config = dict(
    n_layer=9,
    d_model=160,
    n_head=5,
    n_kv_head=1,
    head_dim=32,
    d_mlp=512,
    vocab_size=4096,
    activation='swiglu',
    norm='rmsnorm',
    norm_place='pre',
    norm_eps=1e-05,
    positions='rope',
    rope_base=10000.0,
    rope_fraction=1.0,
    qk_norm=False,
    attn_scale=0.177,
    bias='none',
    tie_embeddings=False,
    parallel_block=True,
    init='normal',
    init_std_qkv=0.0515,
    init_std_o=0.0,
    init_std_up=0.0515,
    init_std_down=0.0,
    optimizer='soap_variant',
    lr=0.00337,
    beta1=0.95,
    beta2=0.99,
    weight_decay=0.053,
    lr_head=0.00714,
    grad_clip=1.0,
    warmup_steps=200,
    schedule='wsd',
    decay_fraction=1.0,
    decay_shape='pow',
    final_lr_fraction=0.1,
    batch_tokens=16384,
    seq_len=1024,
    doc_mask=True,
    train_tokens=133800000,
    steps=8167,
    dataset='wikipedia_en',
)
Each number is 500 + 40 x the weight over the matrix's rms, rounded and kept within 0 to 999. Layers, rows and columns count from 0. Numbers have three digits each.

# up: layer 5 MLP up, 512x160, rms 0.147, rows 412-437, columns 80-159
# down: layer 5 MLP down (transposed), 512x160, rms 0.133, rows 412-436, columns 80-159
# gate: layer 5 MLP gate, 512x160, rms 0.152, rows 413-437, columns 80-159
up412:471489416517492469450497496457543522533470545503496459469518557489518491468488479474507510459495495510447540509433549515516554551475422537562481428533460462427465463479456456485477461537546490482555548543437538487500544515508524460460535453
down412:556459408458458459539526507503503530477458507480541525507479534483521600509486522468508467507552496527505539443497534444546499510460468537479496465578480453479487496499425468541536526521419441554471464533475560472473586448456432447456475537
gate413:464463490456535530474523485470531441532517444455456501558411515490446506476506506513509496493493450490476474545416533502504455541528467484520461429528501509549516491453478492564414466503521522482486528576516478471493527467489466554479475461
up413:502449556464491474472472513430505509510493518506481408513575466488534516529442562449490520525514541433472486463481451500450475489549448511541488487555500507465466515507554490454523508500474466507539523409479522499456482542550481475513486540
down413:508509460461533460579516464511421466527440510504567451547478510528547423528469484480512489493522560503521482464544542497495505487462469450552538432578513513489476523455497513512513487494524583527510482531466505416519495482475490498457574528
gate414:467504528477430476499531458540483509546511446541548468505470518485508455546449512436459408576503524526484469551526499550543495477483538496488565476484506451537514477497540538536483479492467439504485520625469482548501499593462493504481576485
up414:551501416569514492469476527462487507495488530494489473487491494516523546503572501548464510501506454484537493484458505468525501553465514468482491471548496512460501477534510421511468512492574549503488443468500601455493480414579518447487431467
down414:506459500477523471566538524551594485517485519501528485458497487482467431479469500499538492525555460508470499554489495503563469476471471477538526460476517482478543504500512548488450445471490451553597421548482435516477478526481439533501558506
gate415:468467444449490486519520516500545423594486525498459445569512479524500511516525458457534531437518491459499530521474502490453510508518470452464539500462471485506528444420514439475529469461516531502503558468480495560462518433486487537518457437
up415:452578498484537462543514454491530545441535450545544514483501521479522506496408484542518505463546528501513508464466529546503531561514472549540479508533455487478539477587461508529528429523513554501513460514401544455583548533495504505496451531
down415:579508552481527529473527510515487442465574579512513596457535561479539508468486483443442441570452515512505527457454450582470465499497484482455480505486489504506432556510527477511497428522468535544528526459469435521438438463428529490476456493
gate416:510491448529484509385475486444501506506437477495465560562508475510512479511438497450564432471482520460432523536465578578510554480488430517504476487548514513498504427448490492515456494554459531574519458543553481506487493540452551490493390515
up416:517461472557459522543457492478510537535567444466550412483509491497495559443509511482484483510413518460450479527529524456440480456566544575559525578462440454445457502512523520553441477546498528486554567488495504439460491478530485544464558494
down416:541527488491506469485531503478563481475511594547482503532464499630485523493486520513578490535550504548481435493465523375502521536431465467458551478546548544556591437497546518565573471446404478542465434500503521580518466522486541450542530501
gate417:502524498485475502499507576502542533527549524534461504563523536494547512547452479560466452488553484547529542509539498489509542525481510544473514436451499471503476475520517562488509591538431485620523532493510487481478494528505565521488584480
up417:498473498421536526504515500514520499499526528542450546466514581539527546566471418527514475462483447523529512436565472471546490554480450493448429468480521530544532564495511529501456462516462488442535542456469484541501482569523521479548506564
down417:560443496415474493453499510397485567510505468496477520535523511522545448419469504520467498423450441516454559624542516609468478499506487421530478468457502463507497477469503554456526452518513469500520502538485477555452440477502490529469484430
gate418:496486500468550505511469490465479490542464504489414449529448531451497525441457503485425508493532575536455453457486429484514495512515545488484432486503505449483479548467472480537505562506483562507480565437438420477452516478487432480508486524
up418:457442496557496541503580544547462514477477444456496506454507475555511478507540467490465496484454494539414508453571509472559484491480481452538539538471521523469457554499590428496495541570495463434487468502482512423424535401448505617514495487
down418:517471506542501512516512574540550538508465552443519494553586489502528568450519473533535456493585539494585540515561467525482527515535540493501507536416500551458566469511450484496525584470537517393533551514556476460503480515472540464525539556
gate419:468533537485427486555482549547527540511514496501515521515537502456561544528420450494499547575521505480518532466457523445480395442410389446576556467462536525441525532452449457518547478521491511580547498521513485493524528576504489533497478536
up419:455512512451494533455449508452428488462521530537488551523543550475513488542457521528536538541541453487525469535540515418445513482431486560549488493448512506532479510511506479492467533543510522491478513547507490478481465556524544550528525503
down419:463536496484468468510473550494545519446485538555524465474399534517430502542434430485472631514547498527522548498499564517525524413499371465535475557497436539419528507519457503567522531481538513507550516477539490562488521520469495552482531470
gate420:525419467453500530521466563532531549474466462546432486472469505455533483474453514474511489573563495488541571469515531466448472430498499554498434494430493515469548499558516558425534462477506529478537530456505487510507513384524518434439519446
up420:518476493487451489488509470485513445450462502507492444537542480477478561550428463399497482504448446510551480459541529498514508471434543488507443501538472444534475530468469519457451535507541519514478478502511546460539465474514544537429544509
down420:506417482466525495450499589492445381506469461546534457494527493407427517514518531528495507532529363484537534466490580499466537503447505460507472478506463484438519451524452510492485502522463508525516476446477527504552543430446508513478509474
gate421:544436483508404510499478470470497407451503460479471518467441445526487458563498510467473549572525456514575525563573508477532509448479489517551551550600526528562513525504427491472419468537502573534497537585461540487517514494494477488463560504
up421:569494535481464553522513488481555444462495526552440451493533424508503473507548485476441559497478534563489538467514468505534489491514489500545547497561496528533570481510451529556494517485540508510457510486462496423490548507505545488480484514
down421:524458395468514491555540542475587490530526525588509503510534480480541490552521494498490548491452531510478461558433576476496489529497547505447550476525432558552489469495543498470478516500577515539503578438473544492525516478503457524516482520
gate422:482514475502486444504540505551475536530514488584531518512427610510476504513456473454504455498507529523485560496482564525559501460500507473476489528495509514496566558418492409461499530522503460535517489519510548510540506454469494502484476411
up422:490506530472519469502484483523487543461493467579438510507580545571498470477463503534473477490445463483519508504484555460576491491472481435483472529499482511534551521430490466527478529515494491524504484488553553564440501450537443436491479484
down422:473563496465503511504526452488500483574515563478537539524551486509504517520467512468486496491496592525502499527488505481411596509531510430582510475505461552459513596515564461485489505466498548506482551421487453450531465543436557559541474492
gate423:532570492605514442515510493481495531434540512486472459527537490448547460532539510422501466511488471509538489457437493505538499548421532521544541549439521467442536547529614516461512535525506449523564527487506476489507498489448549462567489557
up423:455498525531569540517441506518481572450476501547508500555417474477489542469482521542439427535451500469510517447501500573498505525558572490572529567550468487514492467473512416527525413484480371459464529473529440524499456524423518531503494535
down423:456493501518518500484476421499458501490519458411527427472537422454487520483524525562534479415432534578485471485566545469590549506514497519467530497500523429486493483485498411534537465548570511559409458422553529505481506552497453484493546518
gate424:554532526525465513544519566448494427524422482515543447489568531506510488446563545521467484563521522589497527499508426521414520483497447450544487464487543527548526538533462549509503480496513516502474570500489499447512410462493550469532453511
up424:567517507475500498556490523479511436493547465543564516478546498500523478480545544492540501530491504542533474538415467513505509513483436517575493541493455545495526553464499479532507511453490531492468487463479464393528444495460551561529502561
down424:483552441573475539503546507466468488463454510535505505454510579498524518452503483462472506527476469471474515516476439439548476484566590522478528513493422485445418478506514482482473477511548398512484460532547575509532529488475495425528445450
gate425:537503519545474534529528524518522574482505554423592527454524479492483526462506503531535441536512507585535514541518528465414476489466552514490531494456549524502481589539450459490544481509533547474529520509477529586552421522473484492529489502
up425:499442508519483616510510533509435468545434547475509537464506475423458537501483509499503516526451500552508497481509499493485566489569459477471479456565567520514438528492457494604458512506534552444540503522483513480485537500484528520475468519
down425:483552569465526488468517446504467496405477441562564534453503455502457543503561484455510385481502454484465472527535531498545536510485474404490503478459523428521402535429489511531479586454537469566469607510523458487473475495492448507485477485
gate426:569572523538483450478474502544426491448591540473472518534470505513416454580558405610490491482462542415485474555443452476522511514555433478486498458519512517417507544430411523445530506545569542425484518514458535521476478520484502455571504466
up426:501517481577567477506479550459525577550468469571512441445573581506586560523512530450600526529542506529478547410498476464462531494459499523488519480462451438554538527565518514506400519496491483562499483601482436572510516505478562549468457565
down426:524535519511502539577474436514452531471534595564444507555441496486452483495442443521481487527456468497522446500457490499543486542518525474414479544479444499544570589553509467459443499542537491485543504480529541436485493540486530525566558486
gate427:442488503404487540452500474506494548458480547545512461465490463497511487420518520450502509505470525460491508455542520520384485433486506517501467489517553518461489516455456544494557559440501474540551427479527503533463550434492446489461454499
up427:456519477476474515423502524451466518553464416540408468495438538473529416439444557493525506511456451462506534610489506530511490514538532478509484558468458404500477446501530471457503443391522413504482447504498427452518489493482447473463538496
down427:479475515506472381549570509506392472511486525603554525514495492504536535523464435425526464538502515521494476482516477490558473505444493498521467473489516538518453629464500532472506558548462482503551499516485417492484527535480528528429484492
gate428:505530503534501469453529430519490455570602518527537497478520541507520553441520556450493498524436452531544531500426481487547512452463485501452483467527486558441547455543524495473505565494472505422496485539454558457546465543531508418470533508
up428:452450484471441478569521564559502518459498473489521514356507461583515511468493545452461439503536497512501501566550554457432479480541557479534507518521535534502497500547483493526529524473522518448484478489525515519472541528506522483489504462
down428:491530462539514530519473469532473496475484495553480486532486563462537498486560488437393516526534476487548522477468467523526500468515425582570427537527601441503547485517513526480518558514509514455503461502461493511498504570496395478501518566
gate429:530464485611558483533540449483452428581499533547508532543452601586522478598460453533550562561437400496441529565458476519442508488506526504514482521545535458558512551481535424537472439554539408543463461481448467541536485553531433462479551442
up429:517519435511488491455522492489510542571440507495510407468521490482502539540517478521497518491556506472537496492459518470518476446526543505457515535505536486497471567454550451493467479515526525444483505489440518556494570446517500494548519500
down429:444590512471493580465529498603547474519417526545496463507521481524368464523536456504565491607550511539479558512477546551493437479465479514575523456536468468488428465509536548463502482603514462546443486552490522529502560531539496433481465382
gate430:464504558597507548536506480479501464450536509528533517439492522501466530464508509423494534444466522451482470475479466492485528549441585488529479568582453529482484435489509548535557513533497542490557466532540500531482475561456563522585496559
up430:541491532557497529467441505493478491389524423493505554511479470499560508486520469533499573439556534442545563595547479438509477484521459461430553542491488465498579463535520539578456469467403448429492475506457550514445500472473473432459477483
down430:425540451513469561442600428551468533500455516503492493529439501571528457558419493505537571534442552392511495514560485598408508540487456505514507450469519504511470534482515487476420572467479468505440533451428519530579465451471524552413481504
gate431:531544560465480477500594542491507498469423493511470490506460506573544446541583501475476553483520563513487550530467471490447552533509484490492435466589500527529476495480481511455426572516463479447543560515507461585570460468470490495582532527
up431:547471539518518522499524486520530483575453494423523512532538496527463457445483489533527502499510486460527555476519470504462540549545502512468490442519515552389535429476541540570504479425467498483515546507470553506451497479478472446553398482
down431:542436534524537526589489490446461410477489510481444537517582482442525518541508527496548499437474479458546505565544574381531514515500504455532493454540479492510479505516510551581575563482515534493529551563537515529442512552535463461488445502
gate432:473502452567473506505517436477441467518553499545539497506489552563573553455483486517456486496509513518485478502520497469551495531517504569473514563474506503567474526535488492521531481454534489523446502434547498479517535500487492459498519500
up432:544503515576478494449539477470494536440544527575487555466469545543637468570480523513495480540503539440488494519503544478512487483546507545509557542513481463486512544507506516529469532526479525505472464454524495504421546495535462476469559586
down432:489566531488512479477522563539522487520459459493464415493463485481464486511559475479532555466513452515481440519563522522412493502565526473478518484509444484435401457516505409462513509506498508463499535490491485557453477497527468523513550513
gate433:482527541459479472491444463509464464474548469494537509472530451491487536478535513520527487442458452521498446541466514512568453426406572579542473443454529475515503596467572470493457544534556552547451577540584467436607443510497530517489524522
up433:536507451437531488555472502521576474464456464503462519548525544385541547445534516445488502534479538497488517476470507514520392454434573424626477562520461496564499477551534457482526513464465552548536482531514470533618560486476473482441487518
down433:481474480463513482515605529463459431548506539471577477530451493464520525491519558553489505509475521408516462587450471449607520483453499512490414516584459502518537509492418458531494564559473497539473492544529438511580480493495472494490511471
gate434:500501560524519492466483555506554522559556575428421559517553580494491474510410560547501511449514505561552533504517450495584496497511483535503522471434490520419495432494509475473491496506457538459468513475498552418537498552447480518524503483
up434:463486565502469495490527468522503572525507445528524547450425460480442442531508473486538441475454470441480479518468515490488549483516443503429473454556489486518568535519517533539513501456541511518416397586479488512557498531595516421493551460
down434:471561587493473443462491514472519542546533480463522497568532477381410499463431531559470506450497468503443508483452530513470540586460509514554535520584518473548564518518473450465564496459484535469496490513498533476519429541489563474494493509
gate435:447494495517511470557511394435420505501505521483518550528470524531524456521541561536518547542500531515482526506493398472513581513503478509485492572563535392493488554493526485508587496518562478481429447436571503446509474542494500541455477603
up435:536462457528526447494534519469463444428576504537541511545529538523494491547591506492475480500472494446460503416495499469555553551589521436512481416496501477506571500517429502578494471478491508451513468486500486534523590471493408501518518495
down435:508477464472449504452515557494520548513591468536505555503485513468458494510493432487461486489514512512467566457504450461498509524516450506508473526501586458610478464539595568512507542445501492508421461511587529448542488416596486554529496506
gate436:477473513561499526538524471439539528457478499508418509480433562445511484548552440443474456558483477522495549488515444441475595459470505504478507495582480513512523494537529519523470533479472530505445587482433530447471492505481520504517508448
up436:523535539589571495484574588461533497561499550504393554480482503563454501490474527529505529563617590479527497520500547453561483542512505480485475494444526478612498477457516544482485520475472512518510488454517582515429443546485456548508467481
down436:492476471487533499541541531473534417528520493492472539503559486484469475461526531439504505515538555489569478482525518611538459501433474519510509438504499517520475494461521454509516421462548464490488542429534560492463486456569504595495409546
gate437:488470458486444470565428431492460536470483545578559564525556472449478568514482482487497532494539454537529551420536543493488517522526483464544500521508461492490513530451450496470400501467450549552482516473477513502538469590482518539498447527
up437:420480456514462502628401493515536575455541477507568573466498493432511489432509521431451437582502478483539530487510567491516574483537490526514500489537508489470578508437539493510500464555511479516531570518500494445557561530478483512393480488